config.yaml
n_head: 5
bias: "none"
init_std_qkv: 0.0237
init_std_o: 0.00593
optimizer: "soap_variant"
schedule: "wsd"
seq_len: 1024
Each number is 200 + 40 x the weight over its row's rms, rounded and kept within 0 to 999. Layers, rows and columns count from 0. The size before them is the row's rms in percent of the matrix's.

# layer 5 attention output (transposed), 320x320, rms 0.0795, rows 17-37, columns 80-159
107,191,167,169,103,142,195,105,207,255,285,188,217,222,280,202,285,217,180,261,187,203,203,172,192,239,160,210,193,166,255,231,180,192,217,213,174,176,210,287,155,194,216,187,239,189,247,269,152,237,229,143,157,185,177,237,156,203,215,239,159,245,174,198,178,192,198,280,223,134,183,243,261,221,145,165,159,192,177,206,238
108,179,210,201,150,234,188,220,189,193,193,161,182,187,291,87,238,157,209,260,164,184,200,271,170,380,160,235,231,230,153,168,145,178,218,258,155,174,175,188,231,196,233,141,236,225,226,168,194,204,90,210,156,174,185,291,174,187,173,159,255,153,189,157,236,211,242,135,175,225,229,177,197,206,167,232,202,154,186,255,210
105,181,268,138,213,238,226,168,271,188,259,185,237,250,195,188,150,122,193,216,124,237,183,71,197,161,99,168,249,196,226,228,188,156,246,178,142,170,114,219,226,203,162,232,145,159,209,176,151,205,260,290,258,161,231,231,95,271,199,174,182,252,198,136,224,180,124,137,219,228,193,215,195,189,189,167,199,220,179,179,205
105,186,260,142,162,214,217,177,220,294,179,255,267,232,166,175,255,294,189,170,213,235,178,241,205,212,264,210,230,260,221,229,236,151,208,118,246,189,218,194,175,160,174,260,153,233,204,161,142,199,187,170,242,109,236,157,213,199,237,182,239,197,232,270,214,217,149,205,286,203,181,174,252,211,232,189,168,258,196,215,190
101,193,135,196,145,164,202,152,208,203,273,250,234,125,258,208,272,207,147,224,238,115,221,153,202,146,241,165,196,163,215,194,178,191,252,133,210,174,232,193,190,212,204,207,237,182,185,187,243,176,177,253,235,181,231,153,154,144,186,184,220,202,228,247,225,221,255,139,180,229,240,106,186,183,144,169,212,216,230,247,190
096,189,237,185,184,266,199,209,187,140,174,154,218,218,188,190,219,199,205,177,190,235,277,344,237,214,196,198,197,164,236,132,189,183,163,225,217,164,171,183,215,154,214,156,246,229,150,235,179,170,164,183,159,169,132,208,172,188,202,182,189,154,266,211,162,140,200,147,149,167,253,232,226,190,199,140,216,281,248,221,125
112,233,196,236,262,197,182,177,225,196,170,152,202,244,136,300,270,137,240,184,175,224,229,232,234,153,273,199,295,178,201,173,251,183,108,170,150,221,187,148,196,204,185,203,245,239,217,182,201,241,169,253,187,221,161,83,191,237,259,202,195,193,181,112,165,148,256,238,190,181,222,214,142,223,113,196,195,166,206,163,189
097,169,228,178,218,167,176,189,175,175,118,160,136,177,209,188,130,215,267,142,191,209,196,47,140,203,172,190,238,158,138,197,168,153,201,248,208,219,202,175,203,240,280,266,187,159,157,127,183,193,213,166,194,200,194,245,248,156,177,263,257,179,231,190,207,230,244,129,145,207,124,223,193,123,275,264,247,137,228,117,144
105,191,155,278,208,192,233,157,215,251,141,255,213,239,221,211,237,263,218,225,261,249,234,222,190,157,255,181,206,207,146,175,230,198,161,195,201,183,161,160,132,176,180,189,193,241,187,111,185,261,95,178,204,170,240,228,225,271,203,197,213,177,174,215,185,180,213,244,179,239,258,200,179,208,222,271,185,283,164,211,173
106,164,185,273,239,171,161,164,228,245,254,206,257,229,305,155,186,226,169,229,160,218,192,250,211,232,199,159,177,247,67,224,212,147,192,288,136,180,295,197,168,206,193,211,205,222,199,222,240,206,202,187,172,235,185,243,238,204,220,204,186,234,206,204,220,182,172,177,135,234,254,198,269,190,217,158,221,205,161,192,190
099,208,216,192,122,219,186,203,161,176,219,228,223,219,200,199,209,262,279,318,224,212,182,209,216,164,180,171,236,149,234,182,218,152,203,222,242,209,253,257,241,145,234,176,191,229,154,211,225,261,207,144,203,201,241,132,155,187,256,153,214,207,261,196,242,125,239,206,137,167,203,177,204,185,237,166,179,146,223,186,178
108,174,232,214,230,160,202,272,192,241,179,215,224,242,200,224,270,194,273,229,230,196,206,254,218,163,155,169,204,177,170,157,192,196,213,160,182,201,189,135,227,176,143,248,210,134,147,169,154,156,160,212,192,134,194,213,207,196,154,140,308,233,221,189,216,225,184,202,278,195,258,244,211,156,243,226,190,183,192,200,204
102,173,219,252,165,191,168,183,193,121,303,182,169,222,174,237,143,143,137,129,179,183,142,264,107,182,213,178,242,270,216,270,145,208,263,187,212,113,174,217,189,193,213,198,267,205,203,199,213,167,213,182,191,196,180,241,231,143,201,201,158,198,222,149,194,267,211,176,309,193,233,162,147,200,187,186,197,193,259,209,219
103,194,145,187,232,177,194,171,136,182,265,257,252,141,272,224,214,176,229,197,126,150,191,242,218,295,221,149,145,229,160,168,232,251,199,212,152,223,230,241,164,147,216,198,171,215,230,275,229,218,171,182,176,267,151,217,155,210,192,192,216,180,214,231,199,208,221,158,187,286,194,160,180,187,161,240,181,182,254,204,160
102,217,114,184,209,172,175,235,181,199,295,212,214,181,229,174,175,174,239,248,174,239,244,133,148,159,237,218,113,177,226,201,195,165,216,267,184,188,186,263,192,176,238,248,193,139,219,221,265,162,244,189,150,204,228,202,179,144,271,189,192,278,125,222,199,212,232,225,206,161,157,179,227,183,241,184,153,195,75,249,239
104,233,218,255,274,155,200,193,264,220,222,244,223,193,182,233,240,223,132,175,188,167,232,227,218,164,280,262,143,243,184,204,164,264,223,239,217,258,169,173,115,199,138,227,203,210,198,156,140,162,185,256,183,142,164,252,155,189,243,231,230,238,231,95,270,251,185,251,194,237,173,186,254,176,222,139,164,200,171,157,251
096,235,251,236,211,202,190,255,160,259,252,135,204,211,206,221,196,218,129,181,264,198,220,188,210,164,230,186,220,153,202,141,226,186,199,263,255,262,164,193,233,206,175,196,336,195,184,194,163,205,240,242,145,225,248,210,301,235,164,148,122,178,220,147,187,232,282,132,212,179,255,229,166,175,215,232,117,223,218,193,138
102,256,135,225,233,179,172,136,191,209,190,206,189,210,251,162,224,246,149,186,203,196,263,279,236,206,183,196,194,112,288,262,162,224,238,260,196,249,231,168,215,175,137,135,162,248,158,264,217,221,210,176,204,210,152,242,179,167,204,246,259,204,171,203,243,187,244,198,225,228,263,163,289,185,151,279,213,213,214,196,222
103,200,203,132,188,207,226,225,170,280,202,143,168,202,242,242,209,184,210,226,247,275,226,151,214,135,212,262,195,259,206,204,197,169,178,185,282,226,187,241,172,215,249,238,250,167,198,169,206,203,203,148,154,241,171,197,224,248,184,266,219,219,233,189,157,141,167,239,173,257,151,182,246,192,287,226,189,230,196,181,148
109,169,197,274,226,123,220,208,230,166,214,166,223,207,171,152,256,205,132,251,179,191,182,166,270,162,222,207,134,184,217,247,183,231,269,222,236,185,171,242,233,236,228,216,202,204,206,291,172,232,176,135,214,195,176,231,154,171,289,163,203,144,240,133,191,153,186,175,209,156,171,145,218,234,189,171,208,205,160,235,264
098,248,170,202,177,217,208,169,194,226,200,211,224,197,145,182,252,162,237,296,239,194,180,105,141,218,201,210,235,249,205,211,291,204,241,146,254,132,202,162,175,158,145,161,265,252,214,162,151,234,156,187,197,237,196,205,157,269,208,228,178,245,156,221,131,218,228,189,242,129,225,170,156,148,140,216,186,253,226,266,157
# layer 5 attention value, 320x320, rms 0.0912, rows 18-37, columns 80-159
104,97,196,115,169,253,157,156,217,190,169,195,252,178,280,217,211,192,237,234,169,176,238,197,266,216,189,204,220,180,197,179,167,232,230,264,221,153,234,138,199,176,190,182,191,214,174,189,190,201,145,182,186,195,174,253,221,205,149,214,247,185,179,152,248,217,152,144,149,196,291,163,172,252,128,149,137,206,184,207,143
108,192,262,167,279,203,201,172,211,193,186,222,298,186,173,183,164,192,146,200,121,166,271,181,249,244,157,228,196,255,191,215,222,183,184,171,243,236,100,175,179,226,229,210,160,153,203,152,189,206,197,207,181,189,230,194,233,202,230,110,163,203,149,173,115,164,216,169,252,207,171,176,175,128,236,143,178,224,227,241,238
103,147,139,240,264,204,143,289,192,225,306,191,122,155,169,268,176,229,116,149,210,258,221,161,230,148,212,219,305,229,228,225,195,239,196,253,188,152,232,155,123,193,232,183,186,178,183,199,175,200,168,194,231,119,247,112,275,223,131,141,216,206,219,212,178,175,197,143,237,195,138,162,256,195,233,223,215,232,204,177,224
104,210,183,240,248,216,180,241,197,245,185,233,196,112,169,170,122,85,108,153,148,236,200,232,211,270,186,203,243,162,223,190,214,209,275,186,183,264,147,192,239,172,169,167,127,196,250,172,159,169,261,197,150,217,247,133,184,214,182,181,231,222,209,197,168,291,196,170,149,174,154,156,208,170,205,226,168,293,183,219,279
098,183,138,144,245,238,193,209,208,235,210,233,225,173,100,206,212,234,184,229,238,175,233,204,188,178,212,230,195,172,230,194,182,198,215,198,230,157,162,243,185,152,174,164,137,153,258,147,276,245,177,264,235,234,210,218,200,150,202,213,156,154,214,180,174,72,209,173,126,138,149,203,178,216,147,219,224,200,228,168,206
107,228,189,204,233,214,256,266,155,185,158,162,150,225,173,214,243,260,216,175,235,118,238,181,139,221,148,130,199,181,266,195,201,187,158,194,143,175,172,164,170,168,56,231,148,167,223,254,232,218,196,204,184,231,196,161,186,192,151,194,170,200,154,177,209,131,232,258,237,148,261,268,202,267,185,164,225,186,235,170,160
100,113,243,191,250,183,224,176,199,188,240,203,246,203,187,188,281,215,211,169,149,179,187,218,243,123,154,230,192,216,174,158,220,193,221,219,184,200,166,161,260,162,175,234,171,227,125,171,234,275,213,186,233,241,233,254,196,180,193,191,236,187,169,156,214,189,198,236,211,130,202,254,238,236,233,188,197,241,164,155,227
103,251,199,218,224,213,226,241,102,194,156,206,272,211,182,240,162,212,260,244,220,245,182,174,243,210,122,154,301,223,132,180,184,222,210,201,224,236,239,171,180,178,148,237,194,256,229,210,246,166,151,170,172,181,183,169,213,224,144,228,264,141,132,266,218,198,259,273,270,138,185,194,249,212,200,204,249,234,193,189,156
106,159,151,157,200,207,233,194,204,189,292,240,233,176,252,225,169,153,179,234,170,149,248,209,134,180,127,173,169,246,177,241,222,141,133,181,272,210,245,174,125,258,226,235,240,223,196,172,175,233,242,154,168,191,211,246,211,252,152,249,238,161,182,147,215,278,244,252,213,232,228,200,194,160,238,161,145,166,189,270,113
103,184,239,250,226,235,203,263,212,189,216,196,231,188,161,163,201,113,259,201,246,226,251,228,204,219,134,252,218,202,212,256,195,193,198,216,206,225,236,212,196,200,170,261,256,206,215,178,237,201,188,172,174,246,201,175,118,238,137,192,171,225,171,191,146,164,214,287,211,94,146,233,249,258,193,165,216,209,183,153,164
106,183,204,208,253,167,161,158,227,231,205,203,210,147,185,195,221,212,130,103,168,147,196,206,147,248,271,143,209,217,176,130,208,174,259,184,175,234,254,243,241,220,117,106,176,210,168,172,146,168,222,167,182,178,189,217,182,210,217,194,199,182,244,167,269,246,182,150,264,245,228,239,231,170,233,217,174,257,178,163,158
099,187,268,189,130,183,143,149,167,205,216,141,136,165,176,138,204,177,122,187,182,200,220,171,198,157,183,181,172,203,224,220,194,254,172,164,248,135,244,149,216,208,189,215,176,249,225,152,155,177,229,118,281,204,130,206,245,227,169,199,192,256,213,154,201,100,226,212,199,226,249,232,186,166,190,215,210,222,174,147,239
105,249,104,281,203,252,201,273,209,229,271,193,141,211,190,136,163,192,174,218,240,191,225,191,192,155,184,248,197,162,172,174,151,204,257,199,132,186,163,187,197,180,193,188,167,238,169,216,227,158,256,186,201,210,204,202,148,189,225,217,246,195,184,235,314,198,206,219,177,134,269,150,180,214,157,190,173,168,244,246,192
101,200,228,214,128,174,181,200,256,172,190,170,167,149,211,201,185,238,176,222,212,247,180,201,213,125,200,218,125,183,124,217,189,213,218,234,135,208,129,189,149,197,239,311,277,190,122,220,165,250,193,194,218,224,219,205,239,173,211,167,221,227,175,267,129,243,230,214,144,220,227,198,208,240,183,178,189,161,230,263,161
105,210,96,228,201,228,154,160,179,284,177,194,271,178,204,173,137,233,152,200,246,226,179,192,194,201,260,193,202,237,140,285,155,206,201,222,227,129,183,275,238,161,196,282,195,219,202,189,220,265,222,235,239,156,197,236,155,211,206,154,196,245,219,225,208,178,211,165,200,237,179,167,208,278,150,258,178,195,217,266,173
093,178,153,168,225,260,167,234,207,204,147,163,161,204,192,212,214,210,215,248,248,208,236,191,248,228,138,191,212,161,168,202,197,224,241,169,202,137,186,226,213,190,144,252,211,233,219,269,184,176,190,227,202,248,163,291,188,201,202,242,197,169,243,214,181,249,197,180,174,202,207,209,206,206,176,97,332,178,190,210,254
102,209,219,170,261,207,222,182,243,227,193,148,204,243,164,190,255,255,169,242,198,220,178,131,196,156,226,177,139,193,170,286,239,247,156,275,179,242,212,197,163,206,236,230,130,234,178,168,209,197,263,181,206,159,193,181,287,180,222,213,249,166,201,188,236,222,258,217,290,156,195,152,240,268,196,152,202,209,175,179,132
100,218,266,177,203,171,246,215,262,176,276,209,161,198,180,167,247,171,184,193,214,202,176,186,238,153,176,241,188,211,220,195,223,199,247,166,162,134,198,161,231,164,233,231,125,160,199,197,277,141,181,171,268,192,158,210,163,187,174,185,183,135,199,244,215,171,235,264,199,256,188,243,272,171,231,199,255,209,223,144,150
106,244,284,168,168,201,176,183,155,172,162,169,248,222,216,165,208,183,212,191,216,148,165,199,153,290,253,198,195,194,259,170,172,177,188,253,233,217,190,181,197,183,144,272,201,163,178,252,204,281,174,231,194,237,244,137,177,152,163,215,165,209,200,219,196,233,243,215,229,204,258,189,219,176,157,209,183,210,175,222,164
097,206,130,242,246,248,184,148,112,208,245,190,175,166,221,161,241,222,145,244,199,161,227,168,245,164,244,196,236,257,179,182,205,209,174,188,211,215,209,190,199,237,151,235,209,250,155,200,240,169,190,144,149,166,162,165,224,287,186,248,183,196,203,230,296,181,163,244,177,156,198,176,181,225,229,199,129,250,223,180,225